{
  "hidden_size": 768,
  "vocab_size": 32000,
  "norm_place": "pre"
}
Each number is 500 + 50 x the weight over its row's rms, rounded and kept within 0 to 999. Layers, rows and columns count from 0. Numbers have three digits each. The size before them is the row's rms in percent of the matrix's.

# layer 6 MLP up, 3072x768, rms 0.0452, rows 874-907, columns 96-191
097:533449450525577488432526500482604547459497449472487523467495511484383572479441461484468541430381429493521449486463496490430519474557583515410507546515475517460436516540458505506513548483578490461472470631531489491461526496554508515481530474478459497469560499441496506395472508392524353462
093:564447489549473585544435580452575517519472544501447480602594455532549498503423455543495450461511503397536430397572432452459493602542541515385490492472557538514505457490450466410420450467509503481426498468583434565465517436493417467455621501468499443458436495494560499453570596514550466520
103:528545519483484471434424479485478501450450524569638507549631515536493443529468580483487566432546516444506495570516563532491541508514366490519596589554511393552399564461464519574471543543447496587534445511454585454557553449439467494510611635477540467511550523564484470567515534529458461427
110:412489404551593448455504510596608468581462454474594452454507589502450469430441411517549480504415530499504485502456573570512459501515502558406467555547443520424478523488393505550559518522542460529565536434532528576503503566503464442523502550483594550584523456532512543444452534466516557468
099:492502505581502418568585488473501465434497564521490590466489411512491485505460489481476439546474497455548403526567532551497498447481537512473467470570501490536487456454492542519506531528494475472507524518543487489443493496616545523547584562489535369523458503611529500469494576535521363486
100:489506474512510420459475541580436568574496500438482466557439479525536456470487526561542440502472468519537536528421468496480454445586485470460495449597432491493522536462489441410464496522582452503452476629528529549556323593546457555435504517512556430552501529452471626473391587501547509547
088:425464409474582463473509467530426555500420493378472549553473443506600464509517544457524540496489532466453406507544514543532535404509466501536429415597525510525500521467494461586440539497507509562488529504462499573500514468519504653505557486472577426472499543467504616509555486454507454493
081:555424496466491494470533466544553525517494483549512545596529509492544435506455438557491605557409459534506533463357515457386405511498477418532527484532480523487587462610381440411512465560492480544602588497504512441482523538473504499484508476487536465544536468481475449519563450442498508551
104:422440546466567455492556515514423393554524465541517495478510514471433579503412574477547527456474565521456487467532482495445552425498488499564451486525531453445599500395506533605450470620475491568497557469500490504549492531490482519473552566534439413458568398545439492414508506492540455541
103:595520549521504501455477548472530511578484456563457481512468488500482491558524520499660570536573386527443424480450387550473519558531482457513407525466487532469521521500497437426499643474594422535478468523458485453446408577447537544464500528526436392502482434453410502370452533529563477493
100:509491518578445447505467470494522533482393494520492522454547551443481504519478419528494483523497556514404499521509472478531539532466489501548499473511632512499427572489494561497630450528494454637597481505497494457511462535521527544546555477486505403551557502466409540544560521556521559450
104:394440516531489553448582479555518556508511423470452533487542518491520484549515500482497471503527427531644420530509451398445455547504460641358570475560535527547577505499417460511451467507475534516430496517518596513526513453508498498537511554522524430460438433477483474517514539493460483516
092:491438501481534498542478541455520507476477465514518509501492526491512531470436439545558439444540448504441493398502529479457568483499533472501503432530458562426561439560508546496476458375484561554542435528509511396652468496575490468465472475553413443555438466485532587517489470497493492567
110:456483398500559581570512597460458512531439520455603510493547478564550452391479408500575459487571500513497476507509538522483511557616547530511590463553457483557501496503449400506499580529534349595529579470495591457553437541593515604498580470524437489542580566546599478489508535472513434485
100:492491514466496474468470460457409563546525538494518547533573533473566456506467473531444407487464425508536494542482468475520456445509474575487483395520521387509518389475469506442461547446479489486444509420447545546473532511551534495508565484556396414459578402478559476564516501566413573516
098:507476561460584487467609518545555574500531430500406451500475543586463442586420502573505487464471508495535487561482527489475361465426555479538555574554462547503534493483444463492492532546483434512413448616545444520508399567549481489492588492475500559531584449524532532532472463494478590552
094:497538506559437455424514446442570463561562464477458518602588475555467493534415538517501509471460484464502475540544494474461488471508517545490468457529458474511435514509570416428561538527494505524425485533574527452475462511529434475534488442469448497529536480416474456422539466495381564497
100:421436532528521478473572461552459638391548535531515477547550491574450538488568562500499503401482419517473475504488527519416505513433576546485476480597481535498495448537422425507429506504486417519479462408486447423535463453479402478505558499537510486518495415491466405513556549538465452519
097:568522489411496544488542593454482513457448507520491494459568519430438402584485555532561425501536517490416441585566552446550419424554503567413518474448494420553466463490537484463563509516572484469549501539478454489601481497472535580544508480542435532506446441459509533499597478471621521532
100:463517462505489505551552449457573506543511515442508583465438470342428482575568552458585447510429462533521528449543428548530483520497505465471423414449529537468466505590513507458358501497501483415514510567512491449550481520437467571526544515505426447466570457518576497503544565511507569497
095:455457480518508555514464507534478525533534457447545559572589562517484501525506515604561511515404484494483437482532518430499577449516457551327553473511483576498528412561513551469455537499455509422499518583480417518560526470494567526472466519537528493511473452462552525446512577376568443444
101:560484593569572492502625443476535466476504478432510551475435497548553517583462447497531475475466466565454464570611511511494542547578475499446456494413453539472469510484466453452486473423533505447598522420529583473565462493538500440438450448537485563482551527415471533514531527555508405446
100:483552575497451543460536530507461497503506568408483537518489463431498586476429468533551521453540478467523483533463577505428494508542451552486531533509592544411520549535562494566452594488497518485516446546502410436561400517579453527489582522573586372538586422424515492523416598523522464487
104:447491502481478559468467566533517534393418428439438529478451520444591542426610525428488455439459487472487518437423483458491475423477567445517459500550513399523461523570453433463453503476520322457449511513469448517552452535475517588531436511560490488488507459493545532478523489543564412484
097:526506519457599524561449505591439483546595483544599494465550566520514421454442546523548448439428529428451543572466439542531426493468506535507602403593532406523528538426516490584488431500392455497450559594512550551485492478465482540484511472475536514519464544591501527534395589504557566571
108:484436476448521538523524571453482552516498438384511576523516485468491431495501413469498464536580472448509372624434452464481553489485563549552482448477537461447527554503511420517476497605539466600524488468441602467528487453509556482521555491592454423661434421517580489523456487508487475552
104:570494462509406538574473413447603460508475508512449460469514587488505427525409564560568480526476484526532561503513583526484473531470476519542418352499549551501490471501520645557601473554547408544426447499516526562556473499607492490471504457517479608487479568558524493485502519508539527630
100:504569568452505556553472592509506525465533489479566466475543536469479424488520519548449448461388492494579456469466420429398593527478469563516481490585488517486604521430437490565543562460498529524484460466476461436520517537484472550506521482554490443538421468484496487534400473431565510588
115:541430593423544477442583439450439566561449403501544502497592546610512461384500474537469518544502507471417506536458534485414543472487441509471462448548416477540556471488496441451448449518521501436463608482493452499563440515519515570497523480567461455490523459525476532498555472529550480533
099:545488434482409486545542486528516562533599457430410556465499432459596544520486439530524550569575498522451432506497445506455450449625515595449602514458548422460475391425464471590455618573556360597530504498560570549519482539486473543533520444419551520542520626584479456553493501520472449522
091:509481505520492510564397519525485486576501508536493490513492503569586516538438443530564550551481563503593512550578478447451585512464522468462492427429547528522442456476533422561577546455463481500584470491516435565545397486552479487514529425439459508473501470517547588536437516532472479606
097:488547518502495586517512520499397519495550445380540384500465548489463433512518502579568513596575503460504495468562546501489582535463522538431495468445491522549529516492540534544553611488396602510528456549538517501504498522444566508506505546521558532436505416505574509558516518470521511521
098:578460432484395611473476522550565548473443493479520510507632452519580520525486396565538514420561543576469531502468500488418559494473525435474522488461544506559448583460514544543433588516452530445432482437428591472542524509557530550494598506428451476619499460472478478547532527530462505457
089:540484428442502474501418519491488537529505506409523589478665554491477498480468425439534422554462502516471463454456525608467564479528441415467538445534519539563549497499479513545497542500507376500497534548492447511626489607488533536461539502603561535566557536615470486469535560517498499596
# layer 6 MLP down (transposed), 3072x768, rms 0.0406, rows 874-907, columns 96-191
098:434531505422579454491461601510495499523500504459553491544494510479469436458557477501489446541505537515454482498501499538581472438467453522482516530511470540537540539468593602417497521444493462606577566500470530505508517601484473481513516478475599531387517468442498491548601444529388523534
092:473498500580488537462514455517515488524642563407508529570508490423491536432399573496467569491461533532428493534433503572417494523552496493565519542474567522432508424559483556503478454444443385567481403450382429545515554490534560506501516416459501422427543567446548496450492457489494531472
103:463450513467566486524515561572509516455499552506429429477480514506582485517538576461453434522481489457461520443477493485462538523472471439455584524514592472479453451506591547527583466555608466536430385496460557422562600474462543432534393501470505362438533578473484470566520610546471480495
108:448483527444508566579454528460487514530529551535437537521521519474380527522484447457582456555536525532607541538434540569429407484570452558485538550448511569456496545406504458612506387552496483429472473435396546498533498485554497471503429534537512486430558495429513497469447533568410459453
100:507523600535482443537536563444491424491451566484477405535519505572459519394462417441493455530522500430476483529449495462522535477503552437439556431538603460425403496452452596499574480513453484454449488526493530432475467503453515557547465449503497526405584542496454445636566512560504489340
101:520482463550392505482548436422487525532497436505441477494491517340490570532498462441498407486564477526469441479528488469438542559484480504504544464478406523450510560480402424441592420562483465536468596497520566455514419550511564422436483487492531549472557458448486612529460507455419513453
092:538570448463383495470491539395546493547525532578544454458503578492477487523511503461533507496404500528552571475600510512516484635421513454449445527602526494547467439516468522472562519530562451486502430513547566518501514510501472456522502582475460535527473459606432528472515487540480479466
076:487473488551477552484433404539542469487519526539526606523470491400460540476510543469445437484565541550568457580501473571477447541447621451422502443489529511522552467526565556484453449468577457526451437516489493529531524581527520504498529466509524478525514541511549392477499482553443575530
107:537555486460507512545445480558456533420563417414522506617487570589573536604432481479466601607427471465573426557554588469501460545524498544494467478509612617505538501485535473451459478435557506527458493488476447544507515480530500498513453427490489543502479469543548496471500552539497438552
103:410444490516507539517439592612553478532463485490569416540509440417566553486514441531491503430490544539474474474530502505468637525568546466505565495438556406468408555451491479518522503441415459452459497590553548500436541525519514527448501482470380547480475486516483441499552495504477535519
099:449505524532488468396558507520521452466436525393443486478557490494600536546466509464541580508539508448473508547463466478446523504409508506455556520523489473467443499494507481528624497454464568509557505572551544565609531497500473501451552436424506519510487644552549525493546492593520526438
102:442376523430533547611537488453484564546549471451491513511374542510514450517427513532541532509489571473494487513464472527564518535492491528514601460426485503525447405478541449473546456439469469370549457505564570566438548524435491501506474575523482429528420540451498524565601504517493448494
091:453554545502510492465549544454480512537532469531450461474513456544522521461528613484501548444476457458504481568429545562508536540485500509459389506559457555496488471546549520439514500553474555429433480540550463443468455484468543487481569523518412483515472544533465464516508503476501578499
106:459580562562437505512502572490411467660572467493541574618458516639513581423536442516573477539408492486406527505506518544523487550505488418572523459510435495482515503547542495512496492469459529473503502529544454505533463532458429530507570580417388477423472496555461471409492526503574529454
101:526505589456454525407521502578457537545537510517492517517548545522553501554502546543442579432495498559530552499537438481587436456502493499491510499561412486517513446431511526458474506519530489400459566506394392463493531508503572530488563499545495538390544589490513462507457549569411549465
100:539542505543489559507443527467399518472475500520473437565482485516464535501550549439360552544615517529498461634450444552520513539567554427557511511569492513528458523519521536470530637443534455521486500423594498468568559534438574547633553541447486417526530488535539461521512395446505527496
092:578498496516477569527410561500456502481457548607457450448494514523570523468543542498486542511532468534412460460638486511310571565610492481548479472457552546471510478527452493482479517417564624431575480478458411536492496502446548435526496540511536508470479533581529426491504519535514429485
104:597430553581442502501522539481629528511436550436509535484450450538392405451539504480554505565431511466525462449536567516621482520628512463472540476511395526564499470512471485477424608516472438466504523412528561418444480420593528570531483456459523480450504466454608518546398539526524485438
098:400505486508436495512440552371540458513474538376436520462439562483566491429461511399525496529533535556418446448504558516461501431502481476480467544490546575473485505475431537485553447515484494525491541544505490673495555568544495530565419408403440448540440513495408463458498482490486531617
098:610588451464463573464469394564486527551517527502533446455488473512452552584548460565546497537408496458429497572572531582503483485469493505521444498491521466509461390495579421478506532493512540471441474461402521488595570506503434509523431522435563489530526534581488503518546591479532580401
094:447575476512519455420506524480478521513506539466450549538505479460505573479481545500497511443521516456438523550519506547525474553529543527484522461467545442585494384480417485544554563510465405491535562417421456448546546535399538514443456550494485469484489546493570481515547480511447512539
101:533547549501491523510484424574536505456420492503432427558506490466448511448529515516575457463516504581471562487528518547513499618482488423507478447493435417508459481465545656428434513492483468484542562559485573475525447495504447564538571503466499559448441498586555496468550533513549471513
100:498524588457504478500485521504458459521518489457544450481507479486480467419512427480558549552538469584479589451435524560441483551511508530477529405582457435517578507557534523594464534496412525456424585581442431496570542517576510486611502442581488503430557521422452535570555470498460460611
104:457457519487504467461458472552492481495469573455518503524477525545453514509562623465506526689440551571454463562538432402487521573525502485498555551584498476569451480488420485577482477491473508534452567377566571559455504460449450497442456470516527472484549464518484493477600480467525514475
098:520524490508477463532566440532482490432522418524427477492524548441536534526511496547505522540589596432541487497553481500424472540481548556493475481511479503544569577549409475541502485544501553465519406497426388552544427476447535501524459520555429505525462561491511457539621561463469423479
108:490629458501534638537488563570488578466456501450525520423546478395508544545496534488569434417609427500457472460499434450431443416420559411544493596587516472494600521461477521583503540548453520509536536523611509602479479517462568460474524486441463477533435484420534439469427471498536510451
104:597549494492552550566443456487463430478465525511499433503480496490537498442453510480416466469545597447462513521492417432538418444483506554491601378436532570509521501537562617478523469477401434426497575459495479469480535578476475454522480537483424520516547542436507488531392521558435536592
099:525575585490428435512459539574548422489454456545580481498439505495492479518537529549437554432509498469515449442530454487473547520516523488576479479620447471419445527432501536468457449495428484577464504537457476477475631479487476517516410431565528432583426642454463524520505444462407343538
111:508423556523448533558371526423429496498484421461482451538483426570480393512556438567570361491540487541491496389436597441382508528521556493545505468521460433538479548453418514484490413528534490422480536538508548498513570506529500449465482458551497484470469461475520490491530415513545480507
099:496387510486489454526447519530504477498430406565415465590524575475463479446498435468512456557590566558489555556454515458447492482459502498450544474530510577477534592515480460523534453587576564479437522578467396478535495441450507491542395478540515470557498454410578477497521448472524500540
091:414506480521523546514387517410466510497517570480455474521488428474571515429547494500554555452491480533532486491481576492584444522472520562525486496478515473464505483517503488452534442420533463446518565501438498651543456513545533532427438522474544520490474539568472478448465562605493499516
097:515491566516520448469459436609565468556540614506536435611500508488585476553515520591526505534451438504575428519525473456556522465423466505531456567468435459543519517542542489591567479442535499491489456583457437495515532587506545530536527558473555497512508532571513519471374511450506472456
099:459529541533487428466503485534516484591434512499504420473542436518413515494488552507505437531486513533517543574519539525441513497473472569475521489522495490471578477517389441469489457505508500672474546509516527509508513465454547530479492617434393545510418466531447504575417532505538536499
088:489363560488539552461431461524505457515569558478460481403477491495503462526518447474551524517465493619633504493440515411457520577503535519514421436554417547467540546518514486601489506553486544584374547476637486548418480597475423476491502604443523481488550564501489443493426575479531522497